{
  "num_hidden_layers": 8,
  "vocab_size": 4959,
  "parallel_block": false,
  "init_std_up": 0.0549,
  "beta2": 0.98,
  "weight_decay": 0.055,
  "decay_fraction": 0.561,
  "doc_mask": false,
  "train_tokens": 208200000
}
Each number is 128 + 24 x the weight over its row's rms, rounded and kept within 0 to 255. Layers, rows and columns count from 0. Numbers have three digits each. The size before them is the row's rms in percent of the matrix's.

# up: layer 4 MLP up, 512x192, rms 0.143, rows 96-162, columns 128-191
# down: layer 4 MLP down (transposed), 512x192, rms 0.139, rows 96-162, columns 128-191
# gate: layer 4 MLP gate, 512x192, rms 0.148, rows 97-162, columns 128-191
up96 110:104119143096158132183131096109145095099168132153093128139111137185135087149092119129156129120135080148120105087104139109113133110153175135147108093143144103149150137112091130098101073159086113
down96 107:101139109136127125131088130117067102127119106089125074116169134123133123123124105096141109134158111123118135164090098131119139100151101111147157103088138099147131134106142115134223099125121143
gate97 107:118143124148118132127183085119076087139119093115117102083122140095143151080113138087106168139122125134128145135092124126165123142117148141191115125161127153145148098147153147141086129157097115
up97 105:086194157142128108137136115136149185146150128114162159132165132153164125132109175145154119134104089142140097162160152146087088118125139147142116130161135097119156146142125118101145118136089184
down97 106:140164118103117163118115095128181159140145140138117120165140150141135157146176123131110090120092104108091124107166154117124166166138134119150165144134143116159181161064140144121109118115151081
gate98 097:136136115162187111117110122133101136125135132168102176140116177151104110114130121135138127128127093163147117130114113126129099151121131156146119106129125093157086093113127102101110079143141132
up98 094:101118138144093137090133108123084177115076099128115146095131189164127113162144169137109121122119078132096159104162119102106127134125145100166168130135121129133107113108081105148109120154132146
down98 095:111085113140105148153154112118141142121083144108125144149108146156119155154163109091152157169145127107119123094121105117121120141109147096130126163145196124126119118142093111093127152104111151
gate99 112:143093104128114143140143149163129141108131137142101066160098120124152121131115148123093115159090140164110119131112094137160097141132142127108114138165091134179150134160165141130151139102115143
up99 104:117113132154093102131104147156095122145109140158131141088148144082120173121126084105153178158144122156110174131131134099107127116091104089138101136062141122155118148103114120149158118107149114
down99 100:091159087099135145156146137123189137108124153142133132124110118136098126099126142139112177063085105168129098095140144099166133124131141137100144151117086138136189127132136123120100103097144169
gate100 100:125138118136123152115157140122125132128090161128100116102135161108147144145142163132134156126159129140096099151140106119138118135154103109097109122111143093147132131100153156099149108142128122
up100 101:135115160139137092116145151135137167144113126134156122124132087165114115113126169150091087115121116090091131112153110076137162124127143117079101183135117187105123127159111112121128152156148151
down100 094:130088130124126108113132153146138107168061116121130127149140131114102113090156093143118139089117145138153128117114115110137141118109131110184132147122182114104114121146146116121141109104130140
gate101 093:151104106117142106136151142092181127130147134126134134125153136146136120129107127111159117117127129129149116149129150151164105184130134115121114150153150163102168182143123166136119110112176081
up101 096:088145115157089154138129116101127131105120133119126126106144104148040139142151138142170134084123113117157146148112115150113137120195153113154163125117089118088098112137128111137142124122139112
down101 099:142108110139155124118122111119153146112135167128161106144095160122148116153149169141150126138139115137090134086154085130124122134106133177152128119118159113138132163158124140140085100135121183
gate102 098:161140100106138146104144115153139172114138110150101110117098118107142139078110164134144132136152123105156125111135098108152125142130114108179148119133135128130149154100104153151139109139117120
up102 102:170158143105127156100117151148129131147157196171138134105156125127109107135198119151149136154149151092141118150083118120115120169162143132136119155107142143091147143123112146131125135132151113
down102 099:129138105129139129166114124132101109150144127108113116144126126131134136114143129131103148108135151112152138125106141135106136131138135109153150130105129137139099108181097076114141177097131101
gate103 105:137123133144097117106124142111121127083090108106114155170105112123133102113158125142108091143123139121146117106124101148183135111153076141123118157147115063128144149110138080118161126173187082
up103 099:161160150141131097103113148167115092109058167133144107138122160147098140156120121149123098098147109109142130170163118101167141133137126123136164075125121123122141130117135095125129122135117111
down103 101:120114138107135097087129126120080131113093073121146127122121112113101121074131145136092155113121143117133141111151135105103106110176114112104126107150156108097133158114124095125136132137156130
gate104 105:136138127178110147100124129124176122106146157120134145120120110114112150106110099113128098127098143144100109120166129161142096065148136119121099118150135143145155149153113131094120146122176129
up104 103:106079094127175193140125137089127151085076147128124164127087081143135140134117101145107130098128145144084117129142144150136148129117122126097158141128157175120111170167106141095095137096131109
down104 101:141136161124115179185110115136095105138127136157105114178121134187135096119122113096081156121077158152131150167118099139109139134163137112145114101120123154110136135129153103109156149094158147
gate105 101:173162120139108153141135181135088167137107142149188134137152127102117148134166116118111102108112160160107118127146172119111121125152119148108194123150097141142099147095114151078077091082117127
up105 098:121131115108133085150114118120162147118154125114163142129132090106154153115143146094146146144160100149115122124101099169155133177127141101107093114126112117148123146119140102131177121130147141
down105 102:174147105102139113116117105111084141114143161127120106159147138144161161132174164140133114154093124088126124141099117122078143119124082156121127110095106156096144143126138121102145131130129145
gate106 091:091114098124135127110126133150116101137126082100098145114127158165129137106147134156128120136143101134143145133167125118156137161104103152141174122116162143103121110151102139136146150141162100
up106 094:141123115146158134118110166139107157132130138114110137123138148152112152122134171166150106112109128152109108104129142149163139191122112127139101166097139130125102145155128125077157153086139125
down106 100:144130122127151102119144137098115076150147141122115136121111180103120184118089133109079109139134145136163122155126147102176127155106079113125153156125124130119112111165119131130123109133144148
gate107 103:113125096135141131127147111105131152113156153101122121140176112154144135151149128166090114122097140125128131131085121101171145107134146151133169126137143152089084133153133131097100137120096110
up107 105:134169090105140127129110145164149136098127121093113115139144136161133129122120131067118162070081127100131077108086145157080112142138088126127147139116106128148147077153099105147131097147088115
down107 105:082145158124122162115141153127137090134130157152180163134158121147138119108129079118080115102138106100104119111167153114119126088081128120151132170131099178153125106118157100135134152134146153
gate108 104:147164120140111117136154104141126162146160113103101105090117154122128126139129124130139129106173122170136129148128075135140139140147146120142154141159143106141167131143116154153170130145142150
up108 104:120115095149118148180144133150136135170101135131132123159114119151082149128153157145103100158124105115152145135180135126138141136101092127169121154127125135054121105131147138133120147093126107
down108 100:133108147098133085131146120099147130139146102136140122107149098085136114133159141177126154108113119112094132166109107111107123137089160119113167129109155088157168122135145129151135125109168133
gate109 112:159137077156112172118150117126138138131148153109108126116177106102122151135137138101126161116107131119160168108148140165103120132133104153171112147134096148107166153139143125107153115150134140
up109 108:124149111139127100117122104125182086140137151103089131144135130166164179146103145171113132154077182139157123137092111114124109139100143145092115156113144126104121099132125156175117135138127100
down109 108:157110126157089142146121114121181112140152180104144152134117129113107130097161118172152122194128138070134124116132142099147173129121136104141126128148106096166131111106142152139125141152137169
gate110 104:129075108132145178134135122100086117134070160150146064135116152132109082171097158115141170131108110131127143125109124117152159131152161150140077121100105112096118119080108157134117128133114141
up110 099:093164103128137101105160073135150128110165141112092129140135118156121130121127119105103149140141141174186152143102126142103110174157153181130145118140152106112108113140132162110134139140155133
down110 103:140142107145122083100105115125136115100174163146174161108061086154168118120176110187145140107124148109104126123126117152107137127112165113088124115130107133120096143100170095189110114124135140
gate111 091:147132112104109107211099124150111133124131095127146086113114127104117104103158090130151153140126133167106132192085117132121142167129093124129167124123139120129129161127164112130093079095132140
up111 100:143126148128198140151124115117105147167186142142108102092136134135108146123099110114121169140155134123084083145130158085134123106158110110132076092099134127144128105133118128115096123164111137
down111 088:117096128129125121145100140157204124151087138106127158116127156130092106108101116150119161121106128132118095117134142101163139115108160107160090163160135129147158109093132153169145145094123148
gate112 098:141148129156099126085168082126138111084117115159139134125162128157130162132140120133126130139144174102111124125155152102165129120156120159145088179110155122151139120132099167158110099171151115
up112 105:144115146133118091136136105110119147133099128147116107136119100152171111158134134162109113125125111146172144143122102129135141168096077194105137133154138113112125176104121112166153155112147136
down112 098:100142153128103100139150113117173129139130122126157135117095134115090150108128153185153107095144125131132086099126118155174109119104116135144135097125106145104102123159153146126160114146128151
gate113 101:157183136119100119082142142162153124166140149079150130147148137099096137107115102134112140143115143140158102090087138117153116131144124176137130084128098149076128082124137131137116135076122110
up113 101:085113178141116125130164143100166115117149101123139107120091110160133121151109117134135106077125133158127150103104121143185106139151078144111117122113113128132093166134119134126144117186201116
down113 093:160087128116161133152117100128132160104109107088121125150111175160114131157133139146116138140122150139119152067146145187128138146114115150155191100093144109112125127133137112096112189121105132
gate114 099:147089115119130123155148126108163133125086165121176096083102169079129130125145123136099129090165111106129129147134146146093097166144127095166173185102106126135161129099145108135136112175117105
up114 102:094141158142119120153122102191146117182175116124114137120131135123125130181087153166131144116098154140111101121176162101178189086117126163117127119112143155092137123126149159134127151152128154
down114 099:087149134098131142122131119153153060135180152178149110078093141169142119142173159143136090101111146128151111156142164124128115113143132129143134123093076125081109172147144133131139120114137138
gate115 101:097118144134125139148125112093119099115162120156145164072152101140138161162157091131103126114133099099070136122103179166108176120133109145167165152138155156107136084160119126167115113162135122
up115 099:165159152129134157115148124156157132134119121131099114128066140129125069116127101119097127124119131142125114123094139135134124100108134168112123130122139082117093123157148111100163141110143129
down115 105:119106107162115109110098138097144116136147086144123134070155128087146116121159138154136074156133120136138128133115143135139097103135125159144167132136111147131149137153134100091117108136108111
gate116 094:189135134112113107146120129140113147137110112152067150120126139094158106107115104146108103153159122115150117143080083139170143147107134124111124105128147144114107103140113177095128115076139124
up116 097:122117084152130152131121107075158117095145133095118126106118140121169144161141113106156114128148169096127138162191203127139121142131149140129166115168173148089148123109123113159131121112122107
down116 091:131169134146127115126107106126151128158093139084144120108137137144121150136142155135150133129143108159170145114119137141122150102101167139116091119131138156114127115129151129139133136095165141
gate117 095:120122098134152137132154115128124104128137126102132173162134133155156078127115151121129127097132163126141155128159107157095166122194119113119132094115157102128125106095137112161133110142097141
up117 102:132106116083107129185159132109122131101133122116125128191093119150111114108123116136141113100122131188155121155132116096089124144157145123123139117147105105154131102075120114105182157143141117
down117 103:114119177118103110095118106145087084151167122108148123094107137081147122113154132106111166139118127102153100128124152095113110166154100091121124101106082143099090120122140151175143101111122113
gate118 110:118130091116164152131117123125143111127117144122120143101087138090118096150153141175104145155114124116121101085126149100111146123119117149186141146117176101128135134155086121164078090163113186
up118 104:104062134119136146120117162141165138118120177131187185156150099107114140121095129139109123143128134140113072137131170140143104129117171116075146180108135138123122134156097094121118093122100157
down118 103:113148111147105157152125125118132113138099142137159152149053150139135134151104125131119115121136090108123136116110133117091156141130140124102098123134094097135152117154106154123116113143101096
gate119 098:101097156131109174129126148162126124170133122121127080125155149127117102114148134119114092143111084131105111114147111117162113148089127150140170112135111134137145153154147164112117157142140181
up119 097:146136142134116114123161131098108141122180164140121123110147152133118168123188111089095140133140138144101085141124113142129148109132142119125147138107096102128139141119170121066134133156124111
down119 091:103111137147135125155175125125165149135088114160155146166136143127109111137129126150139091123168101128172104111157116122101143141061164122141175153117178145123132091107130123124165124122133109
gate120 100:149114119128150163188134154116112102149137127087129116150102148074110126107146165178123130127143173119116143117084103121144114119112124132133108115192097165135149165086139151130127135144140116
up120 096:095124120118107110173144123107118136156112142105160127146149090107126136141163100140149132122138174112156132111083098122125127105124149124121156134139126125125132093103126112091128082089158120
down120 101:134149107123142104117158122110145143125103115147145106143142111173142120097102133159151096167137077138122111109134166132121091073161130120161147111100115109144103106142159106144141135107115126
gate121 089:113118138129120116084140103135135131107118148100121114125142118125148122123130127150144170099062122115140146131117124155122125177140133156139115080145155171123091126115150068121119147143108136
up121 093:166099099149106131118108122123112156141127118078115160115170142087165143119122106097127109133138101129130079170112128126142159117143141165142122098119158113126126124101121130096158121147118141
down121 091:128120134144138163141088112125100125144117104160141156134123131118141124139120160117156183140134139132137167100160148093128124164123128129124126149141122095088121159157122126120102163126094129
gate122 107:138130136134129141133160168130084168119156161165148118142084158184138159134121113144167142103130116103118136169099149103127100058138108115132131118143084113146132184097104099151108121129152132
up122 100:132133113139156143138131110135130117101183146125138143174156128108135108139065157123086118140163144139129120073135119149128125134127092138139123150119114140128110108151162128129127084132130136
down122 103:147096141118141157137092150100168125133150176155127086098149114092135139085111177116107125134084134113125151138157134132097154122139137131102164139108125137128132129151123111161115140080181146
gate123 103:152122114127118093158166160136117146150175138134124135121100157140118122127127130070144105080157151150120102112127155182147092121161104098180165157139121119139147112171133117166087152130104088
up123 101:133142106151118132136130145113139152108149122105148125159137100121170152131116129135154156130113115120120155110099127131103107093109132094156155094114116146119177154169125118129129145105160108
down123 102:113130110126155136110138104108154126132104128132092112122094129112168111087145168102149121143139063111088132159161106130130133115110140142143087077134122187116134105160088122101128097152107103
gate124 111:142146141112129156148109142139109117082097133128123119117122133094104146120126110155101114125110121128126173186113111099126135093112125103145150118099148095102085176144176149159165118113166123
up124 109:181121173159105133125146115137179121126086167117129114085119123132167126108141122099125140073127126144095124167061127157118101073161152133098192132157125113098072173135138142149130110142143129
down124 107:087154137085123146083108159156077084137140131112119105148124113137157143138086109090144134116109089106143140113128148143154073157132125128114145110120149112170108067115156163141137111168134110
gate125 102:115143134126143106095125083111169107157162109160133168132114117121101158093119100192150113104133103137116161131115108159105068115144139111105097103115153145098173117152161102149177173124126115
up125 101:148140109100158074114111138124106136151101136127166162142111185105105150080090105145190127091096094114103112128124159139151098108106081095098145160136130115081115137139114136119127121106139090
down125 106:128082144126170096105120081127114114155146135149130093144131137118131129093134153129137110129138126119096120124095107121104166128096147086131125115161155120131219150133142118125111144172152100
gate126 093:124115137116147124164141125171100115190135115106173147107106120116146125138139072140141112118097103091124153114156109099162118112144108133138123164111144089125079129147091116148128167141140127
up126 089:081100111102141104166121151156112125141143126129178074104117102122124133141112058117086103104102080183111139120133082142104099159097139137155118114135094124146099145134121132151118121155139086
down126 093:124121132134132134106137128127146108150134141127120109153142103133127080087190090077117151106146123101138107085171111137113132121134132117192105149132047126077113128132105157122163083084130124
gate127 110:107131114137110097133123138101147166078113098165139136142154140100081134089163146114101159127103114138131198118088113152146154143163164125124142111110166110097158133150111111146130172117147151
up127 109:178103132115111121138136132097125134118126123114097147116058120119155115138147130131128144091101151137116118086185110106151122147115143141142094147118154135134115150124139132108115083158162145
down127 104:089172069134131157113148113142086118125137104144136149136152138114119080163140091119107161125103076109086166158134136134095118125161103103148132118123120104131120082144120119106122160115108103
gate128 099:115155114118126085131129108142142129127119097143125138162112133116122136139137090126095144147148137107144118055126096128169082085139101167152105091129144135149138126131106117102150092082163114
up128 098:115116129152147145084136184105171127150133121139143096102128153133134143127100138115104123112169095113179132147123124138188114117132168116128155129103121113186187101144134129140119093114156152
down128 093:103116113124143129156106132110085141097113115109096112149084148139129133147105131095110102138099114101137123155130168130119108128169113089100056136108113142135151108091136131128137162137133125
gate129 101:125119122133152138117121160158116093122171092109142149105153155124139163123130168166087151125122113131161112102121108136127095107109141129138148107143150150104136153115116126102125176113093099
up129 105:157100162131113158136114159148108099174104135100112125144108128099130117113113053131138183104118119097145133103116104102090137101162160165126139071170113131155157112147122127113093132139107158
down129 101:105114100117111116134120118134163075112157167125148129128159127101137139130136122143138084133136097103111122108168077106124167104159157134111103133103086107122136090123078119136154103109112135
gate130 072:143130137163088130080112127157116107093101114140138109108113106122130107145126131145143139099137124141152168153120105158127111072145145139117152163122172108105148136125112116102138101163152155
up130 086:121109161068135137161141125158153089100127108149096129122100150152180143085138158109133160125156114138157121160147141088125127149107089172139150100144151105120087143158136158141141106129172113
down130 104:104125134098131099171148137113145134122093130129138119152119147111150136103140148115174151151156113097091174111143137085106125170141120119119098119159111114097125132114135117145167150133133109
gate131 083:125116119110143102170154145133112118123141116107128147131118128095092111133107090128131140154091158155125100155113167105137120142130147131162081133111147131120101144127157131157133135132093082
up131 095:138137112113117164128066106065089110119116132141101138111085151112141157137149103094138114152136105095157155085120106145114138139139116150086084159158129166142159175109134144151108079097117164
down131 095:130145129096064101097106121127104109144119111134106126135148140130111153187107121092117117147131154163165095124116137154150112133192134135096158119130110132105153114118122070150109119152163090
gate132 109:122131168145131182148139148070117130104150125131134123110101091105178128145137148141129160120125105132133104104087102110108119139120135095104171161135093098180175153193127165104134145136128138
up132 107:162115161110106136153099126120133114105097128110122151122130119161143112155142118094068152096109134153110136137126133122112120112155122141168118160108089154153063134110145149143171086123143127
down132 105:105141144159119115074100139141141158124148105124148112094166124103114150126156139179183138151113134105114120122121126127095145149122160110132059148133104154106111117121104136148121170148114137
gate133 107:091086136121148153191140147120111106064186120115134101132106103107159134140140091131115132122130079129088126148103102144136123178143097128143148120156164159160166144134138129147122152127142163
up133 102:141156147159101132138119072146144121131105125115162073141120171130099141117135160175122116113124121128193110137106113143174118163123130130140118106143086153148089106176129123134124104144126084
down133 105:125146116153139146161103139148151133115094126097119158099124136131109103142097143191098096130145152139151075117069146146129123159164121101129151171129127143142143099120115132168123095135119152
gate134 094:098116110117153110119146137111113130100103104129115136095166094117112126153136099103146138115173100135129127138156168112089136103162124127113152113082143129087143134130150154125174112180128181
up134 091:127140132151136166104096124122159128157178112140118128142163109097104131149135148123121136169091120161123175128132137167133150103118122175151125111159126133121084130118125108145097112131157141
down134 099:150129136155088138126116136101148134121107139158126079132134088105109137139207139132123133150113080155146128097117123123139144123087151119161137105137123146137099135110138123103144092121116146
gate135 085:168165128104091124172112159116125127107081170131123074083119105098117119173146159131103135095154145129141120119131121124128101116127141134121138151112115146118166112143139141162119131103149133
up135 098:122143133094130094170094152133106134111122133110128077101129141148097114160100099127095108100162121119144153139143128165105167103130116149140159145154117121117130143141161150110104118137150126
down135 084:149139106135135110124122127124163113133130148144182112169130128160137116124096089136139094149119137068119171184087138151102163131105113129106126151127144159134142132145129176122124120102120081
gate136 107:107095149150149146117121141065141127105134162198116147135139130125151117180166096121133128139151108141155136113180160133122121118124088140156147172128183159154143138126115129116142142157118107
up136 105:107089150122124108074098114159139111177155093143116147144137121117118146141105074106156108128140117146119151143124105149112181113140136195145125111117128133128105140175102123088128131147100082
down136 110:129134162142121135119129150133138093130139120149121156153125164132108122123128155157159175147134153092136108136168169127092118131101125124074120134097116147175162106077156122138169147122070126
gate137 114:128113133120112174135136067124073120113143130151141105148145105124121120142125128116096109124121164097129130134105075117096158132130111124170137156156177154131163078117145146096098132135129154
up137 113:156135150130138202082094161112139124090098104119105093113093152158131121133108134159128120080165164149126140150140156158126144140161071114119130101077109115148163147109079089120136133129112139
down137 105:111108159138133083117156138122086156114137175121133156137132101103165148129148188123075074117127112122132122162138085105094134120090117110118161134119114127177156092174153152142116110135170128
gate138 096:131139100126144116114116123084128168143153111128133122118104117095106116150090095125131091095150085152092132107106143151164137152125126123117146146138178109098135112144151140152156137124147155
up138 099:144110101149122098122137134117149117097152125138182102142112169132105148065123176161130137157159124124081125145075125137078092142122160143149115131120173133125129131124172127139130142156144140
down138 099:169113136117114112161125131160101164125154141102108134152125100103132097127134122174169173090170153121172132084131138127134121095165137121134124091091132138127131126117102104128132183054108110
gate139 104:103108128155166121099146079128122149152144144145138115141093109118128136112173131167141118146128147139122125100126129133142124098152105150118113152135098035136102144105180131129157124134145105
up139 099:131125079092155088116111116110141148143103140162092159164138145111172098105136149096091088111144173114127134126097124115136096169079117120121136122112150117145156081165128132081127109105147155
down139 106:129118128135138111106121128079107130132148119135126153078126142124098166109164170144103138155178125123150142114123144143080128124091149148070113109092165124070104134119171111148135129119174131
gate140 092:192092130164177125101170126127135099116107158154097095169122131152126091119132086105145102145122146128098111074162111114143103116089110137108148112118109149119106088118157125134109083167103098
up140 101:138170111097130154131086122114131124099099133132129151146110190086067142123162135113169149152125151120084122115105141118109142134086112122151134108147115120078165136162102105114112097118133149
down140 102:120105159154151104061138141148078132128158139165084163130099173120127103142112119143123138105122127120096132140134127078139088142117134095160118121079161128157120137105120143142099124113109105
gate141 102:127141169133112118127180115152144086170125119144140094096100155128134147107121139141129120130151101112112160130120138129155069125137119137133134146150146149070104106096141113087121123103148102
up141 103:126120156131087114098153111136172113124070151103151147153093096107178107087140139106156116151094133108119100129112131076140112101111108097127129113149153151151126123115175081150106151152103123
down141 105:114126152121159091154152146165188128150085102128130139141134129133181101114104139110139148112137104126149126154157119131095096123142111123162117156161132127150151146123122127100157119144137104
gate142 098:100121072176155154123159161131115139122099110143147160151134125149090165132147165147120098141103122140081141143109144140120103131119163151124131129082180185119117120144169108105145104127132126
up142 095:117164129200120167106131102094109125115136112105135174141114146136122145117142165112110075101101173150110167161136135106113120093147125171150151128167170148129110128120080165123126135137114060
down142 090:178144109165126140146115129118129131160076100154122126179111138164135112104132144135109109131142145142105182139153116139069144107158088124126135129111119102080122163137144108124119145117109127
gate143 110:157167162123130141131146085096172128108128121163110127161093136147090126139080106116137115095131110147168124147089084118188130113178086148112086135156111114156123123155110090111146147185143140
up143 102:120111108167130125113124140146122095111073119098134156174137162135088122154111116128113110079129151141117127107120153092104141114162149120135097119135113148097108062129131134109127133105100112
down143 107:072126097119114115146142125105068143125135132124098109093124137115148085150164166073114121106129102133144126110137167164149121122123138075158144152105130100093120167130139138138092128150143099
gate144 108:146097126097101084138204106162147114157124172122107122132149126109121132129146127125120104132129151134144141169098162137114161136135097127154129108176137122117171168119147149138110161159139174
up144 116:129117077121148147061130143146141115151119142110116134111102130147106081129122108133136105118085137115161110097174090144178133124127117135122135156127136155161106099124133133124119114107134128
down144 100:111161125144135132104096106140060159101126107098148135121127166116134130115131109085110172126135129078106170137115103134115131145123169142125125111117117101146126097162092126136169104106170116
gate145 108:159141177101122148090098162187102079106131094144158138113109125109100119121104130120124143116133101117113092150134091146130184132143109134136092151114138129125128100153137098141117163126124106
up145 110:119106141128116151145103148172132084136153151127122143156141139149114162128119116071103128143113125108155139097117136134155148120134169188111157134154134161094080130112114077127136106118132150
down145 109:131116119089133108147054122152131113091149152084128102113098145129112139102111124162120180119162129112115126142165140107149150091146133136140132095111138149109140149078161137161096108122115122
gate146 093:093119165126099116121114097106114123127116139133097171160131119131151145135099108110107138197112100152160099144159115114132139116165156093121102117141118137115138128127156097119127099122154146
up146 104:121123090118181159145139100127135154125154110092098097134157143142118101118158101092140116089134103119143115104133094125133160118117096134111143143126135125143165134139132145152093068124130181
down146 095:105124124141093137136111147116118120127119095148095184098135093149149121140109136133146173144140166144133075164127143139118174132119114094129134125154121138126133127085095110087151134124162141
gate147 094:173140151112081154132120116149137118146144114097118154158137169128141155091114090086084107147167101120127110162113130116145116157150135148175144131152106106143130104134139114180168180089149132
up147 098:166168110138102104091140131128125119090122117145112102136180076103104168131126120085091125112123111119114120109126143128125134121139113146159162159116109124169134139159164109137105144149099129
down147 090:140137134104108132143062116131116142109162112123128156105152123073151136132116158151146115152128210096133089147130144104084173144085085137098135141145132085103135125160113094124112127137094120
gate148 097:155183098153156095157154100103149071129155138139096094163141124162117112110130118125143113112096124135090150135120102120140151141120134098164124117099116112109141101094098136156133133135143119
up148 096:084152121130165082126138081162180055146088097161122117151128133140139126090140147138146082146127110156139112145153113138129142090156152112100087141103136098096128161159091108144108157107116099
down148 096:175133091156157121100113093132097142141103120112120129181104129124151161144071152102145146115151113147118139110135105152106118120121114112092084124200163150116094127121123151128127141134109143
gate149 100:117126107106102097111132093150152105145107108158094134152143112148113124083097148140087105128131114076154192122158122121141110169077095152152141169150146071152136116102090161088130163112159166
up149 101:105121140092144106094103105117117111120127076113120161157161118167089104134087113127171131107104167141126135188167160097155141134121155111096106127114139152161147125146146094103110164163132118
down149 099:122082094127078112131092100111150129134064138111116131146156109122145140106045173138113137159119139125120117097144085116073144139139079102151110134132137114130135147175113152153157083138110112
gate150 088:113151120130160129099105139106093116146171111127156137165127096089136138133153158138136099146133105166153084094110079174101102118137204127109126131126137157134098162119092164151165123153122132
up150 097:144170148130173110132142130156088120130099111120156119104078091133117122124180121122131088099154128153149130096091085111121171152184112078117122127117164165128086160157127183122171151155109166
down150 076:148133135154148127132147115145140121128122161115116126147082146102115110110145137116140131122120152101139121111110083096128090152123113141155160116157168108120133206136115183141148111131119130
gate151 094:112195133101137126158150133150143146121106155107117089113100133130125104121141113105128158131102135129087106123154113159130130063146143156102128160111098107134138104130099178120062158155164150
up151 100:119094152098154103146120140146155148140138134181137141105142148152154082182104182160113135130135113120121132149156134147123100091186110123099144125149119134141080098147109135145120153136170125
down151 093:131206138098177112119165092122097137152132122142167095102101131111123106114170160100146133162134126129142141143152116132154166113114118158152116148137140116123140060071140138105110166116127102
gate152 104:151129109123121129127101068154145110138118111112108146104138154139149124114147163177138127137121185132098115095165150107127124088146138143110102152131148135128148144123122145143109128107122187
up152 105:155139093133126142102115158158141143126073128115167146186143128122101134132092108093152114124125144108122151129141120137128124125106111135136098173129107106144142129129105131109129117144132092
down152 107:124151139126139131103135082140135154121111114100138121192131164138144136148092119141124084138146166167148115117145092131071117089150120107147141122118144129109128125127139136106164124112112148
gate153 108:167127094132158109099137122143113086142094164117121112096127157110091106132124104146151160143113119148137095125175148130144174125151099161139113149144130116142157137117107140115094156119118097
up153 103:151116088125139111152109138099115149131105164164166144087083162116114111085161082165136131127119179110126096100125144122132129101119155107132112144121133132124143147136143147123106168129121178
down153 107:141135166108126108104128122129144094173116096107139130163149110097146140121193139175120124167137077125172192165096116155127116122103132127152113067116137130120088088145139127162149134141122159
gate154 106:167083122128112137119110161111121119178125155139104131119104118144152162078130131148123140145106118103129144139114112138184151126101104103138130088125123135133129138133112115096136156147125129
up154 101:140116132130148127103151146128107097118148087137121147158142159091175130125148128117158127106130116139144163110139126079099189125139129083092149155150155154141174145153103090129108155145174117
down154 095:117126130168098126076114119121161111128150121137143141102084151145142162106132121111143093118113112107092121148126094167157168112124120133153143126124122154142128137138148122088146111124124121
gate155 103:131104184177092105113128165152094117120115127134101132172114097096124143126137105078163110188091132152144123150134130160143126082166155105164135144135144142143149143093092188131104140138141148
up155 101:115136118116105181138102145118132157161158128146163124076170137146164081107146153130149170130169124105080090106148117121130151147148083148117112138134113142138148094159138081095116153081106095
down155 084:127152120125153143132075097101090142127123159098162087158111166156149105108144145120162190127143109117146117130135110096135167149140140105141185103124095115152104133166107086173165096167111158
gate156 105:146136119121118129104116107145127119132120085131152115143108166163124114098110143115151119158175181120166092132125062117123148121118098103081160103116151101112111117130096169087110128152133125
up156 100:101112112090130121154156136154123149139128135113188120112097113097090138155153134115120145142100058170164137120122131117090124126137118138148123110143105158135097160069126134129111110126179103
down156 104:149142234164164135146163142086066137083095116119135150125134104067157102138108200132131137140128145112139141127117117136138152121108109119118122122131122137110141130152096146194142138140100139
gate157 110:103070109093069133133110136156081088113103126124114137120152163111071114123106137147165148148125111120136089132151127090131135118119129151121130180100103118133133129103161151119144071136125140
up157 101:174135138103122170116132137138132096113113088153124108132145134141159154183136136125120090163101142104104124162131175130180123068098122154133161159119144144093113120146205142125132120132106150
down157 106:106105128141136111167157140122163149090113149131120096099121108130156133119129138118143093106128130121117120092143106140132119118210118120118139193138125097112105102120153122108115096197138099
gate158 105:128156096152111159125144143133136164097160113150150090089168133116122136171119165116100143120151151125110108127136168096099137064113126080123180083113161168096114133139119118105124150123146125
up158 099:132110101113098115078135100150138116155129172147149133112081082112112126101129112151117140137141097122088122127173119135144154131109146085121117143137129130102119134139136127156150135134144100
down158 101:098077172126159120152127117120131162160136103148108153133152095137122147114085108142124092158074139121105110161166161136168153135135114076133139120123123144135166147119141155130098095158122153
gate159 091:119112129156117129130141110131115095113166153101132140132108111133152119152095124116130130096159100137145086105105135103125129108146123121101141103116143100081164147119148125141158091089140123
up159 112:093140130114111123127113124167110138096105138117123126152165165085148143080086142122119097096102154125131143131133141146098120147113115104142152092146142108175156119128151108176148131130133122
down159 106:082115147158119129111073130142142186151141140133134180136109159129133125108087138089107146143156139161103116156112150064138125119157153141141121122115151085110124166107133173131153107101085120
gate160 100:090121150135171147111162143105142131162148154113120139134094145171161109138096115089141117103124131144127115177125141118150160153158128142128136167131108140135168072152166166144137149129093143
up160 096:121119118164104114109151089117149131084161121122142125145159112151179160109114110127118122126136120104086119106130074097131141095169181157144088106142097064101137080171129118120118105155146134
down160 100:161111105148137100166142128112140141157173145133105136153110117145099109129133136196143129128127131087112148133106132154140157153108101127134080078105127106123183143126116135129107151132161144
gate161 097:141107148144121150183110124129132072151110112137120113113100092176104115119155120152184111138156128158069124123123113120125119152106179155150149109162143148127156111123179143119111146140111088
up161 105:116153131139138115159109143144126148168127105129143126127139132112117065051120125158099137113095121116125159144174161174118144113117106139148128104102127102138124167176123103117058155153091110
down161 103:094087121143163158139159138127163092144152088113134111121098099137145108070117129131129066142109129092135123125142152114134123153138148171156104116129101117139103133114158125176136129136133108
gate162 108:152110109096119139132158116163108119100119178119102136087135146137112088125138120104203175116112127153122131094110140100116128112146090145101118176186131157125095114136109136154134149105137167
up162 098:175162121148082149169117150121120129130136138116106134101108133115159114115159116147095142164129120120142100094153117114101110144100141125132110117095162088063143139121155111102136125148166119
down162 106:098110099130101131116133141160105154137155125063132114171131137139158128087112103138121196171110140110094113134139183132129112112137126123144125127148118139134133137093148154059121159161124156